Each number is 128 + 32 x the weight over its row's rms, rounded and kept within 0 to 255. Layers, rows and columns count from 0. The size above them is the row's rms in percent of the matrix's.

# layer 4 MLP up, 768x192, rms 0.0652, rows 309-357, columns 64-127
size [100  96 103  94 106  94  94  93  94  95  98  94  96 103 100 113 100 105  93 102  99  96  88  94 106 104 103 106 104 103 103  94 103 101  97  93  89  96  98  94 101 103 110  92 109 109  90 101 110]
[[ 60 157 187 175 197  97 148 106 160 112 104 147  98 107 165 110 165 116 101  89 142 158 110 148 115 142 127  69  90 116 172 138 164 170 111 115  95 103 118  89 174  94  82 118 138 122  86 119 147 140 173 175 123 128  78 109 164 190 137 133  75  90 165 125]
 [127 110 110  75 119 134 107 138 154 145 136 112 122 125 117 121 132 205 147  84 131 168 106  60  82 133 150 116 114 106 162 109 162 120 111 164 138  97 161 161 140 166 149 107 151 172 140  17 118 110 167  74 121  85 108 142 129 168 160 115 147 127 189 122]
 [120 132 127  35 156 120 129  67  79 150 140 183 112 174 124 102 173 140 166 129  96  84 191 128  48 110 152 122 107 108 157 155  87 139  79 105 102 117 151 155  64 151 117  94 166 112 144  82 160  98 142 162  83 147 132  80 178 151 184 144 100 112  95 173]
 [126 138  56  99  96 106 150 128 122 146 123  70 121  82 105  73  75 121 125 144  66 105 166 127 134 127 117 172 151 123  71 143  86 108 207 108 188 109 134 179 130 132 112 171 113  98 184 126 119  71 132 116 141 119  98 137 130 109 138 109 157  82  68  97]
 [139 134  85 142 212 138 133 105 136 156 145 192 137 154 137 117  46  48 128 141  71 111  55 148 103 106 100 132 128 118 142  84 113 117 100  54 139 140 116  76  82 149 117 127 175 146 140 122  86 176 106 133 108 100  81 107 215 149 141 107 119  77 122 126]
 [168 110 150 204 113  87  92 105 110 118  91 107  94 180 146 111  94 111 168 119  96  80 136 125  85 153 161 136 127 183 134 143 127 101  56 137 125  86 106 142 158 156  93  97  99 148 152 144 110 187  68 127 136 148  90  83 100 101 138  84  95  36 106 103]
 [140  85 108 131  91 178 110 110 155 100 155 163 136 102 145 104 158 100 176 139 136 144 140  99 112 146 181 151 203  81  73 145  88 175  80 181  74  95 168 113 166 143 110 146 182  83 180  74 120 137 192 117 123 162 129  88  92 160 124 109  96 137  44  58]
 [137 168 155 119 155 103  41 114 122  92 101  93 126 128 104 137 149 165 171  38  92 119 137  96 119 122 105  85 108  68 138 135 125 141 121 108 134 136 115 158 118 117 113 128 160  95 148 158 154 131 210 119 150  84 139 151 148 124 146 101 163 201 145 155]
 [ 82 169 166 132 168 161 119 144 113 156 103 176 125 113 154 147 156 101 147 112 145 103  67 102  67 166 129 115 135 118 139 165 169 143  69 147 145 116 119 116 178 158 118 112 131 132  91 145 113 135 106 175 113 127 113 157 190 163 116 141 142 128  87 155]
 [ 66  90 171  79 112 111 132 193 173 124 165 132 158  90 170 131 135 105 155 163 113 107 139 156  77 126 122  59  80 130  92 123 132 152  76 145 101  93 127 172 123 147 121 133 124 136 134 113  45 100 189 103 131 134 111 142 122 115 140 130 134 150 126 128]
 [132 102 123 181 144  85 138 106 114  90 163 168 128  68 157 108 149 123 192 116 141 175 130  77 103  98 122 102 104  57 138 122  88  82 137 137 155 132 134  84 190  86 147 135 147 103 147  78  85 146 212 102 177 152  84 148 152 109 140  82 141 107  92 102]
 [112  96 164 147 162 143  82 152 113 139 120 159 143  72 147 102 116 146  85 108  91 121  65 109 121 101 104 180 146 110 123 160 128 110 189 110 140 129 106 149 109 127 142 126 164 183 170 143  78  99  78 110 110 109  99 112  78 192 137 124  81  89 145 172]
 [147 124  91 127 108 171 124 126 148  97 108 123  77 122 123 137 175 135 146 167 102 137 135 100  87  86 113 133 171 141 167 139 156 103 153 138 118 115 112 173 124 141 131 195  97 151 221 136 152 121 182 157 182 119 130 171  91 164  89 160 153 131 100 133]
 [121  87  89 102  96 158 123 139 118 172 192  44  74 141 107  68 175 106 127  83 115 111 124  98 164 148 167 105 153 129 130 143 194 118  93 176 119 158 144 117  89  88 179 126 168 107 161 125  96 137 117 133  62  69 121 113 183 114  84 134 132 108 176  86]
 [160 141 134 114 144 180 123 131 163  93 157 133 111 121 147 105  38 178 135  91 103 153 173 118 114 135 188 102 144 122  81 111 129  81 113  79 143 192  78 133 195 170 201 107 116 141 130 105 120 145  85 140 110 207 135 121 136  78 155 105 180 112 133 129]
 [108 108 150 193 124  71 106 112 111 119 152 134 159 164 154 157 141  99 140 122 121  67 193 165 148 144 112 121 115 120 143 145  99 139 152 102 107 137  91 149  83 128 160 189 128  88 123 156 163 181 110  87 115 151 137 131  96 132 151 155 107 115 139 122]
 [111  69  66 125 106 118 149 138 148 140 154 101  95 108 111 134  67 130 129 123  89 151 101 172 193  86 170 140 177 110 145 110 150  97  51 138 167 160  69 111 101 135 138 149 116 128 151  93 153 137 136 123 101 151 118 161 110 156  41 124 152 152  87 118]
 [146 116 158  91  64 113 167  98 138  64 128 164  90 113  70  69 118 139  98  91 126 110  93 134 164 138  43  92 100 148 107 137 167 123 154 144 179  93  88 178 121 142 159 111 127 116  89 165 114 138 137 115 133 115 173  70  95 109  72 135  87 139 156 103]
 [131 119 116 154 164 135 118 177 112 183 100 132 124 164 139  79 142 138  93  86 137 122 164  84 125 168 200 144 122 132 135 146 112 109 114 186  99 122 124  79  99 140 167 128 227 162 162 112 158 148 163 108 105 109 120  97 110  86 133 159  92 127 114 115]
 [ 97 159 189  87 173  97 108  95  95 111 119  50 150 104 150 125 105  69 134 141 103  54 105 117 144 161 134  82 103 178 135 184 161  86 143 148 153 154 130  80 185 160 135 180  94  95 162 129 160 161 122 110 179  88 106 137  91  71  87  62 191 122 155 128]
 [ 83 150  91 136 136  87 131 163  92 118 175 157 121 146  68 108  96 145  79 113 123 200 143  95  82 132 152 105 144 113 136 106 122 154 102 151 125 114 120 149 148 117 112 116  95 130 132 115 140 132  72 125  94  98 120 131 211 165 111 147 114 128 137 120]
 [189 152 136 120 170 161 105  91 141 134 136  91 125 136 133  82 125 148 100  93 107 115 132 160 126 166 135 153 157 107  92  87 188 192 148 134 110 120 125 174 108  92 105 155 117 221 124 118 181 167  69 125 142 154 148 130 108  69 110 123  97  78 134 113]
 [116 136 137 141 155 151 158 160 155 191 186 113 156 134 174  96 138 131  98 142 181  79 117 120 119 147 144 122 131 110 102 131 178  88 177  63 106 177  81 124 146 146 148 136 227 202 141 138 194 158 100 146 107 102 157 177  99 160 103 128 119 101 115 112]
 [147  95 187 160 150 160 136  96 158 119 119  52  92  90 145 123 138 164 122 162 162  85 115 160 163 141  91  85 166 167 148 112 148 114 170  63 116 125 161 123  86 146 133 127 131 108 126 104  50 130 138  95 146  97 141 126  96 129 109 130  58 114 150 124]
 [ 92  82 136 121 145 185 193 131  99 179 157 171 182 107 102 130 123 117 138 135 160 157 144 103 115 167 193 144 100 114 146 119 108 182 146 228 112 135 111 124 159 137 150 140 140  86 141 123 157  86 146 170 143 155 150 146 144 184 126  92 141 112  96  82]
 [119  67 123 162 127 155 150 155 175 118 100  92 147 137  86  57 139 139 164 138 150  96 124 157 122  98  94 147 149 130 125 150 184  40 104 113 145 196 120 109 104 117 114 152 133 162 197 154  96 163 143 135 118  84  89 108  96 148 153 109 130 119 109 185]
 [111 132  53 115 102 119 126 117 110 147 102 104 134 133 104 116  92 138 144 110  87 109 168 124  71 130 101 162 133 114  94  56 137  96 213 177 148  96  96 128 110 127  90 187 132 168 132 167 131 122 142 109 100 143 109 163  90 106 135 184 104 162 109 135]
 [140 145  81 138 168  79 108 116 121 149 162  97 105 130 144  75 107 141  75  91 104 175 136 193 153 130 199 132 111 142 101  98 146 149 122 219 141 167 166 116 144 111  66 113 110  58 105 140  87  75 100 147 165 110 167 180 113 119 133 200 163 140 151 153]
 [168 146  75 123 119  65 153 118 147 166 125 147 173 139  94 151 140 212 138 119 130 112 124 191 131 162 163 111 174 113 139 145 112  61 102 109 136  97 148 153 122 113 177 106 142 137  91 111 165  97 157 148 206 123 151 111  65 146 141  63 117 121 125  94]
 [ 88  44 149 113 115 170 150 135 130 185 139 163 107 137 140 159  75  99 136 159  90 179 111  96 101 145 153 153 168 147 160 126 103 112 130 141 139 109 137 145  98  59  93 108 165 140 159 133  93 105 105 142 147 151 126 168 153 104 100 197 140 136  79 125]
 [ 96 119 133  86 109  81  67 171 151  74 132 151  68 105 109 172 120 182 107 138 143  52 130 108 168 200  93 145 169 159  85  73  69  95 120  94  73  90 124 115 114 144 139 178 120 149 154 137 104 114  85 119 118  98 125 119 110 122 103  96 126 142 119 128]
 [136 103 162 120 198  92 137  91 131 187 131 131 135  76  90 125 121 145 101 104 157 105 147 147  95 155 101 181 150 139 127 114 127 108 164 123 134 127 142 120 103 146 184 100 102  61  87 131 107 122 128  89 170 139 149  96 126  73 125 148 118  98 157 133]
 [ 89  77 140 120 122 169 137 141 167  94 151 112 129 131 164 152  79 118 156  57 142 132 146 139 178 130 124 156  96 113 149  88 120 140  62 149  77  95 115 156  59 156 158 157 143 113 185 157 159  93 143 146 118 132 102 160 124 103 164  97 122 127 131  97]
 [125  99 120 162  76 104 128  59 168 100 140 190 187 103 125 123 130 143 126 184  92 119 105 138  82 141 143  13  75  94 171 160 116 171 113 137 162 107 135  75 106 178 122 114 155 153 194 114 154  87 185 118 132 108 137 122 177 167  99 143 114 121 109  86]
 [156 149 141 101 164 145 171  98 105  85 198 136 124 132 143 160 141 165 153 123 110 100  96  79  75 117 109 130 159  71 166 117 129 115 179 122 168  81  96 193 148 142 130 106 121 109 131 164 149 154 143 160 172 182  98  83 145  98 156 108 132  94 150 122]
 [ 90 146 163 182 179 140 121 183 108 125 126 193  78 123  41 141 163 165 106 160 142 185 119 123 205 188 130  89 126 129 166 120 130 140 140  99 129 134 104 111  67 192 151 107 118 129 124 147 131 152 137  99 147  97 155 134 135 165 114  95 166 169 160 129]
 [127 153 124 173 152 140  88 137 106 130  86  97 138 104 186 128 100 169 125 125 159 182 120 184 106 109  72 126 153 114 156  79 120  75 165 137 140 131 131 133 144 179 154 118 105 138 140 128 158 183  98  86 144 149 114 139 138 139 178 141 167 110  96 132]
 [118  82 138 135 111  94 104 164  84 150 101 116  42 130 137 177  93 142 147 120 127 106 138  99 121 204 134 120 111 108 124 160 138 159  90 103 167 102  97 183 115 140 128  79 128 169  92 134 157 150  76 149 125 126 101 107 179 177 161 142 159 118  99 136]
 [128 135 200 104 122 141 127 118  60 156 128 162 111 131  91 116 140 161 115 163 129 154 181 133 213  72 150  88  76 167 195 116 161  55 133 111 117  72 177 137 114 142 112 149 131 145 113 128  78 120 105  35 148  84 124 165  62 156 107 135  98  71 138 137]
 [ 48 159 131 172 142 144 129 154 138 130 175 131 126 160 146 105  90  81 186  80 152 146 181 122 106 148 155 142 149 100 196 120 106  76 153 124 149 148 143 127  85 131 135 143 203 152 166 125 134 141 162 159 162 131 196 121  82 121  84 147 148 134 141 187]
 [ 99 134 160 201 126 157  82 154 146 152 154 145 110 119 173  98 119 178 160 112  69 130 140 154 123 151  92 144 153 160 128 151 151 128 121 131 129 116 110 137 182 122 119 154 151  99  89 122 108 119 146 140 110 117 115 149 175 123 188 163  97 213 143 111]
 [116 124 156  45  93  59 146 129 142 104 108 167  76 177  90 149 111 149 132 145  98  96 113 173 179 153 138 152 113  78 173  49 163 104 172 131 126 125  59 138 146 112 155 170 135 142 166 122 142  81 198 127 166 152 125 158 102 123 110 150 139 138  58 153]
 [188  69 137 127 100 176 130  36 118 161 131 146 118 132 151 134 125 143 157  85 109 111 136 160  81  83  83  58 118 125 126 134 140  62 137 103 160 129 151 114 137 148 155 180 156 128 118 157 183 139 156 160 185 104 185  94 128  89 136 141 125 145 111 170]
 [ 87 153 139 125 123  70 117  71 132 123  66 170 141 163 138 113 129  83 121  97 108 133 150 176 159 151 133 158 132 167 148 101 139 110 127 139 120 182 126 157 144 165  81 148 112 140 114 146 110 110 144 107 206 110 135 133 142 132 108  90  73 110  55 110]
 [158 114 173 239 114 128 142 156  81 114 155 131  99 100  83 121 145 114 139 157 104 109  78  68  95 134 116 130 111 119  93 108 145 142 142 153 113 157 168  99 131 152 101 120  60 107 170 117 133 151 132 101 157 148 128 136 170 114 135 167 117 163 132 163]
 [ 61 125 141 108 174 169  92  99 127 169  89  55 180 180 139 119  29 131 141 104 123 139 120 135  78  87 130 132  74 131 109 119 130  99 136 137 141 119 111  96 136 121  71 151 119 144  90 126 103 122 125 202 115 169  79 110  89 131 105 126  94 139 136 184]
 [149 125 120 142 122  77 100 100 112 202 140 179  60 133 134 115  92 114 133 161 151 154  87 126  81 134 146 128 109 142 186 144 152 147  66 123 170 207 143 135 145 128 111 110 117 134  90 127 137  66 109  88 189  74 130 122 160 147 164 166 156 174 118 115]
 [120 157  65 146 129  97 101 159 116 120 103 184 137  98 131  93 148 146 152 201 126 124 139 103 106 136 160 113 118  17 142 123 118 151 137 126  91  66 138 178 102 163 144 109 110  91 149 141 106 100 176 104 119  95 153 152 152 100 178 130  94 104 111  71]
 [139  96 104 157 115 179 177 131 145 145 166 164 153 101 118 125 175 201 149 140 115 170 150 148 113 141 125  64 176 137 158 139 115 133  98 149 134 120 151  87 170 113 157 185  88 138 146 122 174  89  90 117 109 167 147 160 109  83  99 161  77  96 161 169]]